config.yaml
n_layer: 15
n_kv_head: 2
head_dim: 64
activation: "squared_relu"
qk_norm: false
optimizer: "soap_variant"
beta2: 0.95
warmup_steps: 200
decay_shape: "linear"
batch_tokens: 262144
seq_len: 2048
doc_mask: false
Each number is 500 + 40 x the weight over its row's rms, rounded and kept within 0 to 999. Layers, rows and columns count from 0. Numbers have three digits each. The size before them is the row's rms in percent of the matrix's.

# down: layer 12 MLP down (transposed), 2048x512, rms 0.155, rows 1724-1776, columns 128-255
# up: layer 12 MLP up, 2048x512, rms 0.151, rows 1725-1776, columns 128-255
down1724 101:531529440477546435487557517486514473553523530497479451514503531550491542489591468530544445485476504443545504486476469499531443497426464481496463578532559534566521461473578531534494451480505479445531418538456472475457562487539500493513484483533519580528543475483551450512462494542519469445517395527535551538423509502425495488436487515527453426518545581396537436470504562513499508496531
up1725 097:519522421535454441478526559520533478474535439440477495545440462445428436485547491490539515514487527414472499525487515416543502475543569487485464449503505555559470463472526448480548523448467529495528462439538570539488459484483470486483501535526497458464446473411489413499458490531438499522558446498515514450586528487472518500523573513513471578527467510481457445469443549522518473519514
down1725 101:504543472452496562496464486451528573505484456470508459539430493592471502476496509506449480507452416473503449456480581462549508531502504530468457496490492579472487467528521498533487526500449484498497470493502508506454497539553499529472564517479495506525554436532561508523437465439479492439496515507454502453523476457547564455487546452445525488512504524505479494561499518549539515474496
up1726 097:523491541499519457513494505454583430459503560511513501470492478498480443485484477536498521525522544546464463544564570511529565497500488568515434432496456449412481522559531444533496526538444482537474511457516508519475505494511494461448497512506519521450578511552424455501521557542454490568521429511411552516534490504474496517474520511510491529477542450513515513467540497464518499503479
down1726 097:543529482567448474522519498540575540500488448504560441536523478496452559443546562503561441532487515538489496500547506502478521409545510498505419440498461488483491460449531492507407496500495446461510563478528543445515494525552525533453476479511532537521460581469570463538487538461549519453486409544473592496479464512525501498590477475511533505522546470533502463453540394462528495520598
up1727 110:506527504558498480479499495537562570596536531539528508578566475453499487548495574502441491497491497508495441548507516493565413493491516502569531428502534504538522575516519433510560449441472458512461561495429457505465458537531435575509494443523532478480505545484473523519456503573534423486481502516475418525464499548488530482518425445460559493471536523505514546483523488484524428466474
down1727 108:521537511527449502533489465598536529489512584498515501508485482565486546529540491516529473532466514389513495422460546472502463531471563445500547507460483594481507518470472443518503490531586473454448502484527490490496487510478502517577502482462486472473502471556443529550507496518498499532425511508500487454499436490578408553447491475495452487487510465434488487536459500525540487516470
up1728 097:451506517499501458520445511500515492528473443526532446509488484501440540543512556540486387482478454511517480507453462504470478465521437541559502504555558528458433501401428540502400484533524539508484474489517467530396615472481511500595604473471477467517441527521465565491566553465476491541457418500462448517453552568418531470549487480494540405485584514458465513422423515470482521445535
down1728 101:487505490450488510437583506405474535518530578495474505571517493533494553478512485504443508541463485483462527510465454509418458509541456458508467506568491482488456524486516480526522473463417451483531471499518477546444495477518496507541467528619509531494505505588500484484543499503487488570440429501452530445506498529466476544568437504546558425450462527501567519477441484440493459497488
up1729 095:516411495557521466530524513518526485603537578551554450451455465535459543630552582418587502527452542497537506542389492501569501512443457563568532503451485559533533398479513432492498506466532507505574495499465492530509476512500473561449461491474547543514560461457448526424478559541466464488524501453485520572531467515535475473526546504461540461473504483495499410488487591457505457494511
down1729 096:505521443478508467496446553522475460518493559495535503537500550510468512507567496515524490509505537483511440524577523452495504520423503463505463534488518535553485513436460472538519536466479432537515537553496477505507474489540575477489476451441503578499502480529484522469518519530381510523454468474414427483517502492496502505507537523543489590534412532523439526550488497467526542475471
up1730 102:476478509573560509526403487554494494484536444553539447477493401504566554512507498481463483593501492473535416500559535503484474441589440574455542448458509514488510451477432420570511512493491462513521524494489444479491444513485500480551540512547513501561493444491517511518485506488506530474488524435448454477546454507526519535510578533477477554473535545535490455456508492556550444476599
down1730 099:492548482498454539484518509514490435577552541563468535525534508436504541489462519511535550508506496501476499518568487526446496534537447533434476543497499505468489539476501591490527479571516508532515593530476521522510537479456498566468510542540486525457503466461487485558443456546514500485576515496569494487516563459491565523444421511501542531491476521466489541495512509519533554444515
up1731 107:468516483451530480556486484484493465495499461557577501521429497535534441516540546462528554508458545501519479527561539587525520400514515525441492503509453450455485480456517578572478474451452541486496515456489569493459441515533558504498513430570477497458489514487564445500467481527569451499446514496495522533545526462557538524513524532492440467434377471444431544555501552512503507498521
down1731 103:528493472504479496539560526545552545489561492555493562475447538494558449420521500487456552473504544461454431529518526536482557449427500544474456508547468430555405416546520522568486542503417520540485486476458478539519457537426439518477497414571541529490424462470528528487503491615548437435421503513472552438512522478526484461474492511517421489485453523514469576461515504507447511451461
up1732 105:572539452466526429474472557472587539499503472466459519558437473464507517586600477445523500448451559509434511468468467435573451455498471488484501504515526543465466523497442544495500521550507546508489531559428457497485540498506449495473461553410472471572383499473538517427538465523495474536442468514474493514452492452479534496531525561503443437539583436458410488449488448487514427525401
down1732 106:511441510426441547504497516447458542477576500527518463509509463450536540479512499499512536506392561522563409549493460457463552464526512494463543469481475428446485457539474456463536454484521476527505516400472503505488502475503506449486572473494558503443489515518463511557418433542482516486464492522544493462522471433450476548456549527512489458508535374483499531555552502476502525507538
up1733 102:443502500542569550457471447549510447524514533563474518499485490520462526493532414545441464443451495441506494428459542493470525454460441520534554534457457461465471534411504541474474539507464474489441568504559499467483493490376489427449480501507471567455495476468498503506447463457519480480471468514493469514449491508530538544469454493529540536495543451483541453484467555474424435503491
down1733 105:469548486464538519436550532483533549520534480543437502507517428479461561417477448485472462533424497502475469447443471447547500513455512468582481516473539574489502500464490466430553492480460485460468541471581428570439483487471482520498503586486561483503538507491515522569504482464498453474446452560556488528509497520528492496556488481516458492510501473487478469522574538438469603541542
up1734 096:528453465472544483511457502584472504537563519522446493518487554506494464549545541429525486491504537489520568542516491514547543518454523485554532567495575486486559439524407513546418490460475558488482537461536541459505553466506412477447496486452502470494498504406472529502544494485430529488493501485467553495503491475459555518469503517512526508527453478493516533464452513423515485493508
down1734 111:474445487514453432404457580496498506538514518485491519558539534462524468502556487528528556595431479519537465540511525455467439516479513533467545492499474494554549460507487458569479473484465543464543490512452453492381481530430531490454492448459487467539556485521513509531539481462412521512515525477460508553548495485462418482492511509529468447550475545540489507461502460513398499512552
up1735 110:566549492422581533468513485408507515512552521547522487467503499490483460513463504483627493554476485501462436446495537508502496539409515465494535526571561572550521562508464463494551548508489584515546476468510567530494390564447477425498452535465503452472460444500519524486540470472475520456493522512494475527421573531481485576536529557445543464547561544494501504561500532524455456488531
down1735 105:544474528450500511523528567513528478511590556548452527493532522469509416567515490488538481431540558435507554489447460510452515420456529456526611474422470464492471541563452432455548472514503441423406495483479487478521501478507471520459460452542532544556481528487541570544471486486508447394563499478475439472501515452445531505443501493498456442543514512501525499567533478508505473498529
up1736 107:480501446466552456554436498477464582502578597512486489466503405507543532566486504522518512476520503476527525468505465580552539489516497450544499505516499495494542468461581458537441470525502529486525521504534490475409475541511419524548468469439476641452502481485480437516513461533493552478533488530473497510543521552562502541487452531449455500464546446481464497497482513525458533458516
down1736 096:490468564433528514538452521443558544538493493542541539486470553531502444583498460500499459461466477504504557449532504509462511498542525477569510455524469428485455518398462552506507503457596456508500473421408504532525477543499497552531432554559558455481580545492510460464457438529487482544529495531494471515475515607536543537436483582508559460512540480524511460486475472481463505477595
up1737 092:479472503566500521487547498474415496525492536520459458533528483551474512546526539537497554423477474479478522468537462526551504482513548501539502495480507538500522501533475574510574476518488471540526507505461500484526547497507466550470495450470547514550466478481475521546502530506490525509519524420489449525431472548477539500513504506517509475539551524474519501455487499470503532463524
down1737 098:511457511469516487519523465554500431547476545496526445468487496414577481561543462466478501543465514506432521516493495544490483496532502526526467526436450550455502518659519491502474553409507472476494512534461486517511465499521524481565449477488480505547493533486479513481554544596504537456478576463481561496452513524498465466442566556488511501514480542433558502559575545508504557500492
up1738 099:492444498460581466551458522491459466523508504536513525470519564429532441440531549459440445532535455458513445532548497513445459520464493474514528471484467437507503494522441458471505521523463498459561483464518479513567488552526553569496529488424549530487469452470494435551429500468501495507522515504520515566526508531493525500477484445468534432452534531490543528509520513552528503539488
down1738 101:456527523458488552485439484515543489514417473528449472449452424491499471507493525473529490520393466513506496499513465544473537400510519519565519508489500503512520437517463458561483488413533441492484570442509481544469521566457505534472449546530554496470451516554414508507467557571508532508490505473527580446460522529506450426472491469478529491454547505532487588487557539554477504465463
up1739 095:506413475510481567471536522517557445529516594490583492515510484572453505501456505433476473507481504479509550500460568595499491531564520499405535475478495538419492490498487552471545563467545560555481486500530483416464555540438478406578517552523496455446475582456487541520474493533496457491418500532523493477477527503423478546459399452548498468474518508491434505465472539445408422449476
down1739 098:557526483508560495519452556456482552462515540458458485478491466487498500533479521577519497540523509471504557568454488452491462578510536544489521548455519575541522512412576608526519515511417541544480440536448435513502552498526494528542474519450541486493530581578478505465547484588468483491482490464507474432504540506485580506530488522537492570461478560525485578518542533485593483447457
up1740 102:440499435458514509440427573450528483460415558549506481445575483549531434515494459513473556457429534512524490478554493545564528486503524534534458484527500521550553455463526476508497546469517472481535492536524525461516563505553514512579487481456478521559412580448541529513431482466519493480533466524513480470393603532438544536511460483527425497453487489541444423457482500501407482508536
down1740 101:580550444481469545479485396574467499481494465541520513521495461552499539479602501544513460487492524487510536475588474485452569515534536481532511490432446510529491448421482430559491483486508477510502451480502496440476490510471594605534499560428494514541557586411492473506507465476561565445513476517492537528427423448540519485540445434453447571485565439474523508532493490470511504476533
up1741 107:514435538533554573498484508451549489453599459552507469505490486500536468524488480549518456499493495532437522469524499513512474553505505467509463535461547469493549481492588513522516570506574529529508542472497513550463477485488531440531472533502541501491498519529531580499491541492506526519482484494563521604426590547497550574576527505513461518513443450486527527570458510431488489507452
down1741 104:500475522488554487514485487515535529535581486587467518521489489415450407543450505453513518489535471501523516500523495482475454529493478546461432533494512526432526485468481459514525484521514466536499510514493482470470505514419469534511481430551582404484520512458592494523508492517512458472503523444529571513453482471443529565571487500490448439523492486473412445501466495492499457565519
up1742 090:546456468491486464471499507546466424476496469452481470561532489506531407538428535483528527470432520514528442493530584413496494582523608534474542445455523567488504511433551541508521448484501405472535467453539473487494449513501567487529510542484529511550511520534501383417514499493511495533480530384539465554474519552519555531518509493507494479508501502549494503521499535413407551451548
down1742 094:563500498536559467473502458530509520494402559598564428438569555545442558456517598502504501509476528509451573494450442481529502527483598453538449499433531554568495477527532456512497522495512480520513534473495492521432472547433441469489517457540459502535533477570505473582501497516498459533519522421444512559493522478502501448515473514507456471534540493516526605440560445501527460492495
up1743 098:466477536476502551505476429500505539458488523523493554492586473534535531465541481456507575450512502519438484539487491494532461506628503511477559448502543587558480505471523506514511514465431525498511477573510597495546511524437505480470482492435513454445479416480507430503481507533522487515504473568555482493494551435499560579465511488497596493490527477413465529493541473502503535429430
down1743 102:498460477427628486503536516554514479532549460421475433513471530561590534549507519514430515533520498616489536497490528441499456488415560435508546520471455490504495440525516492485436464466543568502464537498520546544514562486505472514539537513506566502489528462523485567514511535476438530449484418498524489495557461433537456497487475432427524500484566449513551561504512480543547449469523
up1744 096:503389540599525508460480472547543542496494527464498495550527472514472457542575501541513583482495541497412467480568436518521532559496505503421499552409431495513565533551560485534504548521493503469557503492555561453435575509463501523460475563493423566489505478552466535471488478495480503452531512522508518506422493443524519550502495489512486501575437546499477511534513480493552461539533
down1744 100:527456431463579432511583557499471537469526519538530485492575516516500476539450444531507543557450535530502484444394495580550436486485519484564466474483518517421554455565504535476579539547476444482558534491501524555456527488515470545545511479487539545434524476528466492521495486506516513466570456465455507504462571507514469492455531472496526525447514454535523455499491595504499445465517
up1745 117:417440463430478477493473521507420485444475452466534456518447448516454479499459557420507471460480546574525509500450469480552499506450544452501473479442511473499493427494565495471487512564489477488484503571470460516526459524545524545474480502556497474534501529446443557436573506514434535447527464455456486453457520469449504532505497588537460503489471508490462466484477539612505467474471
down1745 081:411459488451519453579477517494536492542542529480590463513516482585478483505419494453524482475460537518508526476546481508475508523506547562506438577467520516518437592510479474505484462498442469465506533532490507567504418529473442465549523565503542523453506477506521591464593552490493505465483541548518583540435461461521507519508506440547537511557547559483569482480495405489534465521441
up1746 091:468515464547556468508517559583498535482517538486590389543461447463531527482456584469517521506435522484528499426400493507498502416500515512498463569493537543524475528481573532549524501512475463451549577523525469514539510484394455533470420397533541499500548550494444531473460473527501482478520462455433438561426520500460493504563437514561429473492500479455553468462514481538548478484494
down1746 087:493494514556526523506505434553448513492486493493429479477505549540446450518505546490476504519523614503489447417438489492511521496494502507524512474493525534497461478528484462519529496456474411511590548452525487540490502529482472510523494515467515550441467420521509492541540500558492566456588523519462445481479463455505512521559456498483496451530525448489482440463434513518475565497450
up1747 103:486533536517542430578523545531461471504448441530523505472467464523561499474548479478534467536468485487510544495560538535521538392491509527530494557547539455530518498536444502516518494513464504536488476490488486532548429462536545534470465508494504464440496536497491532471420484494527482472587492526484454486516446500505426575500537530510531491515467489466533566428502411517499542484452
down1747 101:521524535507504481457530481484490534521485536436522508528527538511478521539475523466514516456520460494488519503482447487525507538458473469575483510478436516476476578486456462572496515510565539490510458493532439492586543459509458544492491525511433514470489426535520527552520519562538428516571461516520473445538453491489530617517460428602556472562516498519496512535450475495464510484499
up1748 089:531479449538511498462495429445471517485517554534539555466547479439483506445495411503453526527509528487511465536543465526507444524483541511507507470507527503479521507479466425465492542450537523607486576492459493464492508530493479506466493497485475549489489576538461515497570524536504478514463485475551457568478485541515485430481519498474473515473472460552493464477423446544417543482532
down1748 095:548489478491432576491544528502432508472568525439514493495405506556509531455531470463471475502490510508528553472510412500471478493490468507446454543532461517449424481423531580588532483515565426460493516481471524496473503449433540473480489514465456450439473516463496438451444506434498530538515450487536569509511496471518445426443518527516495488513456560523571494532551520553456550478523
up1749 100:552545524480441534469561529485460439450470492517481478454437427466498539557503536480529548492487462462496487457498505474488468516453559600468527581521489462490497602525506461524511437477564601564557550521458482482536419462516577619507530469475471541499406514517486533529535470525568435523501492488482486479535547560455477498532527446450476508514471505534553470457490494499514469502455
down1749 105:539476505517514465443503416534421541508505529518472585513501515446553554499600446506486501487505505510541479551544592464442473546533535440489518535515497487477490488507450554481505567498551428497544509443513555478511502507485414531559492510551510501488494492518505588483508518516481531530566556479474578467544454534550538416411446449518498520496498495512533465540508423545612514505499
up1750 093:480457460524482531474512471480529492407429528541505458504464545531512535496428485455422470520539589495447515537526493509474537430448537453430519509448490486486500476464515482520524508428469522455540553541505512532425504535418538437521496568482434500458433503528547526532600506485520426438580505494502352453519487477520473470548534459432452525466576558435444506422510502557478544471533
down1750 100:440515516491490518506515469528480561546509448600472449501512545551480525498542496450436417532501554496445496527506526494453544525475467551583544525529545464518475545467503547493528418447520486461590503512562454527487517539471437527445455480498476531442509576442526467482558570538535502484494430456479481480495498532441486528540472500422507449507488490472525527561552413587427500464570
up1751 096:584590542561512496518442488575493589541498505501500526476524461445514566571568463518523497421483481475526485513542482452425551461501575512482536414534519515450559472451508489526445437562516544567521463481459542490484550408486539468563525526459482464519521530459501522551437488475505577458458445560506512423504531465474592540429491427517449498517507526554575499564530451419556463525479
down1751 096:475469519526416504411436567472515486481522547529393552452478418439431566461508433481510478463458562453517477505492562524562563498574532506536479484429485518508533523444468480556556422540562479517513431550511477541501457512520489401542475530493452510560454441427453496462426587540568504539485542445429487501455558448506503468498508498501541549519484420450454451551501444530605509437554
up1752 102:479473448446556438456514519511487520519501508482571488496466505473564544580540515547588513495500439463486491416535455470531555473505548510499446490555518439562466496492514520425478543446485493479530565502509417430564554591473534541503470553503436516529519573437538413472506439495491468487473535509487472546477521619461501598520597538488470484478469479461517520457581469494556485504489
down1752 100:522504471473455577552546425517447554508584482578429516490537509482541462468505463428476520461451561482545496453556478526479460446466518500551454529555387434495561534484440486422549484542501516572462553537581534482516523507471507519570407483494492528491509531528483457583544483464485443558507558426481547526468483545468483454461561541440487552580518577493473431487500470475533476513526
up1753 101:525467496526509473529506496473527449477440469549493545505593376458551513454493530562491551476518510497521546475494507594548456508512526535473471568512524482489473487486552544581526476592529521482524496484551505527446534551404451468381566500492557502501492480532458487511515475509446477528468484485523438499482438507568425507527586477540548502503426505520523502447567489526515535411466
down1753 106:440556482482489571469492447547495467607432457504428519534484457536514438482528516527495545471557456491521495499472510544548386537458514557502436401518507455520528484561440499488493472480475473509514479436493570548455487520521419554496516564585516576441445501483571467510440484542479517535465480529457551511520535488572520541518509477607535471453446564532442450468467537520515477518463
up1754 105:559480468531486491503447501491509424447484471492482489408545494505511477435467525494539535533571474532521469556510469470464560533529476571470467514504523565474448468520556525525416532540490491472547512488473429452481515450511549533537486554555542498532516460534543570529434565595513564607530550480524539495423495431451447441495470506509454507453441583505475530521443548521508483541521
down1754 108:516577495551424496506594519511521495527495544473511512462498453488439425531450473423461462522441470531477467551510497499525567431548489518592542504535475495501477543550491490538427546532532520389487460528544541489527527481477505468508554470506606543573542530457542512514521612482557544512498440535499445520524492495477484513534431540497472434484580469598452485546481491509456480577510
up1755 095:476483520519540497488494529467567423441472438521558467494520489511455464516488457530479549515488466482530491518490435486490581469545520475457520433524419549488452417496599545542536562503470481527484441491447499512501506471482501513500552512512447449571535524492523526530524431460497451548513459494445567485494546595530540453479457453525493486550570520464454480494526486486554485498519
down1755 094:472527510530559513502569434503514493542517446491466543512443419449523519502459465554492469526459549502508451543460439478529499481504505500534477486443450513501531464554495519474517529443526535444528505500507500452489480507541541480612442515560546513450467541578611503425479506422510554548501449460535553513474489530476564491586437490542495538522530498453502480527443492473500457450491
up1756 101:513452394526491446467484428491488407467578484472435428510542548428568469528464568523505502521505496484503521458500448509520445506524479553475502548462568539446530518514502433483481480508473510523455489468513488469465525491530527521548491564501523465391506543544500450539556546463493468473442603439522509558431478547512526445567565551527507556489518467538481488461471518405482497604468
down1756 104:526506409502510485483473595536484546490500484460457495452512589597457449438536523530532475530467494540511513464496547465445486460519518530506463501539562602494503472460539435451482479501442442537528525476526519490513441498531458459505482545552507450495490516515484514489563571513552460523553554537438514572462476484458518448511530536515507582568502511526530429520600525420440478536484
up1757 099:527497556537531560455529465549510469464486516415453533464487536469458461526524459502511494483583462477486452493530517525528472490500480396563497456494560554446463487424470582531529555497524448489551483528545483425575458445503539509504501544432485526427487556457534482501535462449446478410506456499519509571474485516482415528454497492460514444516478512415539466501529550538561502489470
down1757 104:492453567462454519494528485486521525512471552557495473484503522501494476535540417520537499509540504508469489461476521486497531517479493478583480427483549513521560491518570502512443483499418561517489529541526524556482540441472489492571466501469470517477501525448515533530425515610496465449519545479493545513523471443527465485476602516408500518493497541497570533468504532554472446523540
up1758 096:456548504533516495517477525411498528480506516469490475447506476497583483488493512520543475443477482527410499544489450531508564470483414450460386445398509552475532516495538473580507524469511514459497484527493448461422488486464494534460428485418493521470552450504416498475495527448502553485495491476472560431540438463494529492483534478494552445489541503544437510486475574474506498451513
down1758 102:526522542491473476501543474509509597418512413365462504520443445477509523471458492553534516454423540636505525509522531461501513503561496552558523451534496485443507546436487519438480542516465464456541591532486555510478487451529425546472511468518442555475493506457522415454472487516497535498447484485471592561491504489503555441478528485527495499434520470481588578526528505504502452534480
up1759 089:555435498517481491459506509566501553484457538439470602505537474557591559539505502475494426488508491519514502543500455539521517489420468462493527495496529494538436519512542540494550523530543519531512550441529563432483518515510473499508525515521472539401527455464515516523476446458536483501460551494537476524504543444507484553484457437525461508496514449518508599522457514495440545561504
down1759 099:506533503541534564490461570515544577477577477497517481496552474439518503522420547435476526480499505526569577519463550431553479514487492552532489494449518535505487554486511495489499566488452488541493512464479456455566485545500451478497512458523563544499458498524474459551507502507502575444484467537547516445525510489541490497471572596523584473512507528533452535463467530463431440439529
up1760 090:461435527572525502473543443497484476486443504537521481496413444480524512533497468483500483388484510487485489541515583416513423457497471496492500491448500435431481491559485427425495489518477513472469524545456432501525440534471499397522503517503423565437556459420508501506500483541479549502549529565476484546541516476487431489538551535504518515557585483467467536418583470487477519498482
down1760 089:532461529502527519453477514444462469441414497524499477472495554507504544534565538575458485500511520472469504499523567523544500487489527439505487491474529542486443549437412482472536513433444556461521552449502534563483502416520475496492504443505493458451489552534550554550465475522455554523490443487405510530575561500486494502470491465518537484479471463499498428503478431544534546553449
up1761 105:472485476409541480466602467504554514524486535516506471449506507527438462570464547496470477510498513437428455509507478581506512507537441493562516542509499449436469453467510454514508464578455506514508541584507416548533461541456489456531509481502526518536495530526534521511512497543491505499496491457500460490465501487468518508441525444485464511423437505533448474525514579486479495483541
down1761 090:495486462464571549437498491474532480466434472499478500516481549500423514514492496541530471515440486549553494504522461411486499615538519576568556507572480566551486408488479462486531511511520528447515435523487474550537519548443414450514506445461476535470502508541504418548534455477498455528510493486467555512453540504498538444507552477469453500443545477488513491450528579514517507489546
up1762 093:442552515545533539521514497520486475476599489551563482503490536601507548484481498443556489534461422588443502497439461537441480526518416513445493492467542474525495524462566474515522520507455559452440571527494500466488500484464519568464506535540531466505505436405518484501548536552458559519492536510556464444492524583402509489550565485487444483465532507529500514478468499460433501499543
down1762 096:509469423498484505530507460528469502444466567504582431547460459483501522474441549487543479440557511506466474497471500528477543498505535496527498468501476519527505535538439514569449547438537558545436509483511522498515527476487510508554552513468483434550488480472513526508497436513447415501432435440499485479497483608519467586482458563464542457473534462494451438474554461514446528486449
up1763 103:539490444521460557478461531436428505576505514463521536507501486514515461439455497488489429456504505544472525494457517499540518511482485487516498510480507530455522499451544506447560523493566534486516465472466469516508525463451531484523548503487507488469490385497463457534494559510483450479429504528558478491517491515510405499486521483564545500552585471443526572532499545514517528589568
down1763 103:467496439479475481549483510518554524527443540430477464566422519542476547581487487424492514498504523493516572479516500518476524402465469512462567481497520442533508527508534474463457548512479540523483508557534558526541470516508538590428509476520543568630502525491553566471507503525490523531476516443509447464451531486533480507533500508477500531451520463573436531504559422453550505505495
up1764 092:469462526490505488503485516533560477486510496526461525505460504556492482541454486499506537577507457567471441485539481527496477521516418580516548558512473481466542464487505577520546534452548537457486464535500538412499491534511494524486538486504498499457461508484464490478530494550449438525475477503514412463445569448534443520478482497585472473527481516561550476513521477465505445540475
down1764 094:460504493482530520499523481530539447508461482487496523513495471480457477492465540528520540545579476524469454578477495505458461544465437547489507400512487536491503431417460464505554497531452487457572489485477483462413480439522529556538535593513497511550486492451591517511587515542577507498507506492595496525490488547541493416505523489506419492491581484483500447470457516474527515548474
up1765 098:548404538493496537480492486520562476576430482517517451517437422446453497528453595538439474454554502519449435509529458529544527503480491491503531488519550399548521558495499517499472510566516427504493553462535477571538496541476570484599552580546451560475459549468507501518540513449493482502503502526464521615490501509519564529550479516513500521434477375469524496519500493523435514527493
down1765 099:458547525487525455555512470490546494472533440524515506528451493461519475461466565509504456517536533522463464458460465534560496544431505466538467574489510510464411490445471513490542524467444524510466527491430424483498478464541485521477444443533520503564500499477474458527483609504508463559511534509475467484478502512454558490445499460494416445524419514460569410511586485507532410535474
up1766 099:481448473443510569480455503503468462527478547530439506499461523463484479499493564465556532465547492467574534411533501552520532492501519457440451461486551539514459504488575483478500443502493537499466527579498500540491439469519541578479496460493520451545475478497514466485503525523555489502519482421461509505504472491554520561463448503495502551477491536509564559345516509412567476522533
down1766 106:489469537488570475543519502458531493485438523493452466498475542528443545499448499485546508566479506458461491508472493489485538513493445511558539539574522463460546487510569485500496512558579447442519449495431457507536445576455508447466540481393556488437506491496501498501438504509480508494467511503544602495489571514524467496471495464478506446502511477577530500507477502433563480526497
up1767 098:479490501515449470480476471459534478463458428498563544506493542500534557495495468529546542486457522456481588483510456510495513495532529593558530471427506519464462586526449505513449471570475496415569541413485473449420530435555534504479463487506487462444558499459558478531520528498447553530525434459455488586500505527537527432543577526509504445516484483481452525525499451468434568435537
down1767 103:385527444435520439554506579468514515594501544516452491568478462566475353420510538496479470471516505420480450459520439525496500531431436494472455442486513596576522483541601519440478480427527485523558478548533503473505529553520592523494539532552513533493462454548540560541544549459507419482518535541529515525519514537452498558517544492561512510536459535509579585449518485512469539556462
up1768 096:472573469520495536499540483442528503524466544542569506543416442473481443490400501434549577521459515468513511508419470496538463523582494492469577588518454561436411466539546492467505503516519454522527565470509460509492586462537515508440509492481503510412470480458520533440536500455517450556495454513483413545534442447603500518562555511525560428470554476522453478507443501515468478473468
down1768 094:510526456484515463576557473502516537537491541504424529518436511495479576492485509513537530536525547519529486484485556492445449449583522540479492510480466498460433435532575480490493520540472557480485503515401518475483533515510554481521511560494512476539449442540487499568504528575550531499509561514493511492522510447488558485479522549516592482508522478444477484485477541531494508419583
up1769 104:546538512526547447465496481469491571504547441467524518435509533568473491541412490491549469533482495582488429494472495489532435509476579482487507609459527475450417470520470531540501495554468509488438464496440517517498457584545530506474525501485480506541473528490484544544441516579498425483586535535561498443551530429459462490554525500549525432481499484461487459463520524511459501440498
down1769 103:560521535469502475424508587502498499481494455523564494515449498508383476454504519489471513555455495578531483486514480590435503486468473501394489491496469538512518516521489469500527552525545459425480420432528455471539530506516484516506488520571564471508519421491490478511470517456527527529505566529473502459516472519518469507484488494500515468465526487492467460470463472464457513534542
up1770 101:533495500545432501546463547503513505568559548528508471482537442506487450504532494539510561518460539545500490499564558528514585470520520446496519599515540493599547447527495514447480491452543495539508568481479457494489465512521498445486532476513524500489495509527474504489523569511563460395513511448503532507472550538509595530474486489455497445502525487513530398438493464474468392443463
down1770 094:515515544474503478524420550506504489574502449457515450492495524524544511498462443544520524500426523511452538516516528473513522503477497590452470510508498509467494547516518462591506550488541470500527541509458508504521471439526458470481519532624589467442481485498526480520509471461546513522525448528528516500528527504496515526463606437432467553510458471498501490413615515508446487537475
up1771 098:480450455475474506489563511475451535515489532482510519520489458507547573500500444561485486482503546497504540486409531495489458460472507548503519485521492513474446478508475472571511570513528528489528395469479515555482539466537547560557532449553474519520453545541425567476566554393519508469509504537491498486542517513462460452539454538514493517437408490453508475404478468431440465511474
down1771 101:480532523453522475487506465533515472462494600500532527413494426508568434528558511483548516485464536503512493486517523578559463530530508523515484507474438496437545481542419552611543524488449497497455416557476472513450498440463511476513566551564514468408479399496489428470450517506569476538514473453496510449439509523514486432477541537524470481508422478528530549528505483426501532461496
up1772 097:505481456504451507504495513478482521575517529520546466473496421520559501497493481540452456503506475516528546475502569567503457455493513542466462524477397514484525532538516577519446477436469535471498517495542457447553399463507467536483517438488493503537585539575425453440546520434478469510500465538520442548585467444536596532502507518555475477498507427516488515503552519495406456513472
down1772 102:498441496519504523564535494487552505487617524477488488508520538509493447478600460566483416451466494498471475469492363505465501494555597523544543478502496563582471548431516436483503486556500551559559543476475530535562461424454503463484553493457515426509492465541453509557520529488470533521517505490506531504466545478454556524530506536497527432494559516525520587527507425449450496581465
up1773 090:460472410433550474517445471516437472492504539468527507527524499514450532436486486560497470545539500526539467531511409465529568506493455494419517526558531541528467508595582437475536490562455560552476462484477467531486496526538519518545559508464488498533465522526451499461501502582537420372523484470485505451487502495464537571469470507501567497542499538591493524572527543471526565480523
down1773 095:419410541498549507510507491506569530456497521547438460518538463507451551508548492570475465515481437421421506526532436476562467445608508524447447500498529510529541491505504475637500494513482511512432490528546508503510459469520451474502623471519405436456509499521501540485540420475589525441485588507476478511477535437485431497510549472531425481420458489568527515476490486528522558502504
up1774 097:566511479523491539541490499495504504479482476516572536485522520480477440546482524434503552473477494408434516553530577399466484500425501550442568531506536489528516525491502515530522526448457481531530486480529533480485462484521525488534528473466424507472570516443454479571542506515511385483501505470528524524515570499451491503497563571437453499530489518467538491498492460543483490539562
down1774 101:461524559452525504503494474523533389539513518505523408453551514465488471512480509448490463531527508477503458535516573517486469547487555527481530547554524530507481484513441522444582456562454528490436466459429496444513560512502434483514552485463469469476538518489496523538514468505499469468541543498513474564465588520497514545443524496482481543433431505513484479458488485490449481462603
up1775 099:499486476536470500469537417573535540509444572575528570471584560440463406547535486525486530462519486574486482526438512517472530540484510485468503527527465439481487456525517531508521517498493530455542502503447507509423460488471525519470471494502511515495482468533505483490607524504530474528479449539459477460508521528533513547559516500512551485493487519456496525536421568524458479531505
down1775 099:526530489501473476576519452542519521491488471454450516435495425508473534433450467493500481486490518467434533471473519463464428559543507558491520567521571510455489545507456479560477494501464531524489560473476540565499447564541529523485502483462544398400566500427515443416442489492511560552518485514423439443465507457504435512519465527502536468450521482480476521513527524551532496480446
up1776 106:484492560517526480483527468392452456483501456505425469471551445522523573520481469507550451561474470451412507461512543588590492499457507530506449447505496502560546484446472445590486476466568476449467523478507532447454525472402499529539419496526507488493491478511491517526464478564491534481522474513429555522536551528477449425480438520478563492443481505471465506482472479543505432401490
down1776 105:536485463512487502533407443490419442491543405448446425480517532471514560435499499473484486560537491420549369570531475480499487410539498490528498490489417499572502456462567469518528492468488522505430538424580473560516481514477451469475478546515513521614532466524536486496544507539512604518553458458452499544549533484508499514521408514475463512425468510477534499480483498531439459489472